From a checkpoint of a small transformer trained on Wikipedia.
Size: 24 layers, width 64, MLP 128 SwiGLU, vocabulary 512, 1.02M parameters.
Training: 116M tokens, 3534 steps.
Each number is 128 + 24 x the weight over its row's rms, rounded and kept within 0 to 255. Layers, rows and columns count from 0. Numbers have three digits each. The size before them is the row's rms in percent of the matrix's.

# layer 4 attention key, 64x64, rms 0.111, rows 0-63, columns 32-63
101:147158131115163120104131130137090112143114118108121137096165096144142109126112136131143159188122
104:134119134141133121132128140104201121079160062082119119118149129149165134126118124161131129112085
092:136145093101131076052149095129127124128148167127134159142149118139146142113152135147087115119115
102:168112138173095123112124083095128153105128102089158118134118100141107083134148138100126147111121
113:143133178152113127137108128114119122100107084106158147113115144142127101133164149135121126093143
099:112128172154121099142112123128135150152138100088096150123110105117144148120151086149109192144129
098:172140162123136160115119130082117143119107130133149123109109098134169085133136155139131112118152
105:131122111165097124131193132105123142180143187148102132141110125153133153142111123151131151128156
121:114137120144116171099093135130139127140160163105090150149151155112144125135108120158104114156133
098:122114162133108136124095133087108081167133153129160116134091109103121152134118128116088151121128
101:126167157143104141087150160142109117127119088137093102132114129127120154138152130143130080125140
104:149091142129113112150099148143145136131120065092147100074113150126139104098139121152113116110131
122:094090135162140152128143135142108136159096185109101157134114144141121155154132141157105109141143
089:144091128120143074163152144105112105173151097118120113135127131131127092096150097128114109200178
153:127133106158124131120131138128142150154135176159111154147145121156142170129121142107135105126097
105:132166145159093122131078100098120108092138105095120139069123149113113115131128124133135136118134
103:169141151128149103132142124131134154097099069106154112107124130123120111142124136177125154131142
123:110113144121116105134104125118091120096100090139127079114124131135115065147135152156193143161161
114:127105140130115156140147112100177127135127093127163109077109138137108111131145135134154148119089
103:118169118166103071092117093092123124134150179135146128136131118123141186138147133138080082153113
092:146132091115095161176127097104170119128149114127098152148094104133127114146187137157106120130129
097:110109114125108136166090153123156140121090086126110136107115086115161121144107128129143137115105
095:133144120127090114134129140122118156107124094124127155151155110124099120139147109106159114085157
102:150150117190143133124107114124095142156134164136087157132129116142111173153082148127140164118147
108:128148118162092103122150093148117166131154127140137149117124114120118099112113113160140094175104
088:119131096157113122130135106123136136129154168147072171091103171169098092108170102158131148133118
078:150138104088114152087128132157146121149131111105103147145126167167101167176137128127124127092123
089:121128174102162158132170121134128100130124110091100153136140108126118120134146138117127163167116
104:138154093156113160087133161132136124159097169112157142121170107107158127126135089146146123157129
116:070125096155150164128123143147146126102118097146151132143100173131186106118172135149151159134129
095:116124123104184137130081103117159114115144142104111106107165122112155202104091135132139089117153
106:169127168092166100093093110100146116111126099101080112144102132093145090119125160130158152111115
098:154100106094096115159093136100139088131141105122144096150116145136144139110167112132116123184066
096:131141155112106138148137091114149124114097099119113145107108179186179126137108097144134116109138
103:093161129136154140086149122140088145091121156135126153128126142163114106134093128118136103115120
091:157137115137133164115113087097080096116114132151158114128113124121144110135165133123154127169122
092:126123141143160161143147122102184118141164154132124150150127101129162120170130127117157087126096
108:139189118158128109053131123128137129156130170129131137131165141139135136120158142155133138119103
101:116152077121106125108124134116100123108125097124130091097140171109136149118129147122124151167143
093:148078165142119144152130123159163125171119137108091136127094121114091116137150147132137119133147
098:104170143082081135101169146089135117141141112093186108168144128133106137102147125121069178104158
093:111100141098125113131140149114128083148148138123151141113141067076115111116127104155107110157111
110:145155099114145114154136149100081124095113085126169126129133134132155148126144142138100134142166
096:125156120129161105090095126143158119163139178151082156119136114122153127143099189107156148103122
074:110067140152121114118130122111098073083075132100117131127118136141126160120140112129127115096148
107:129114125087115125119139134114101095083138090136167092100144128100125103113119136141129128125109
113:131139136118121101075133115125112137143149180150128156120121117170117154111067141166118099150139
082:118143096101157141100099158103117137173114128115125178165181109127115140145120135126183113119073
101:081109108106093123131157168087115148118147135113110139117102149099114159140154126117121169134150
095:110091155123142112150123170150090137130087130110102082183132106102161167146144095126102123156115
096:129132125105120167142140118146120123111129105189138133143130156126137103144121112168084130149157
093:100094140136133118125102073118161139141113116093157107115127174158114098087168103118111114116173
099:166143130119100115152123147119138111101151097165183099136129166077176136121124158123135138161115
088:120171175158132138099131112083139133103142095112086147104152126165132133113061087093121157139158
087:105140092127168134138147155134136072118138110120090118122145189136081154108096100141126152125144
090:088122112151129140136101168131140160149155113140124121127136130129163131092161159131116132151157
094:136113120146101150118087155126082164150130115124141138114152164090102187112118112143099136131113
084:140105100145177142171145133110101157159126135092121121130137120089108082100162165124155172095133
092:161140160114189121127102114127124140126136120123113119102138114172134120166094114177120122089147
092:181119116102113093109130152108122167118160085121138104121078125099123101099098138125135132126108
094:134121086151139126106106125115152157112133146084110118120125108100121118137096102076094124120132
089:145120127141095167139119106160117129134114109169090125150084134127198143112129144132125130089121
105:116104086154116118116118129125126139118146181152140127152170133143111123130125092117140117100088
080:094127099150107159137136131112130106131113132091138117108113130147116134145148073136164097095113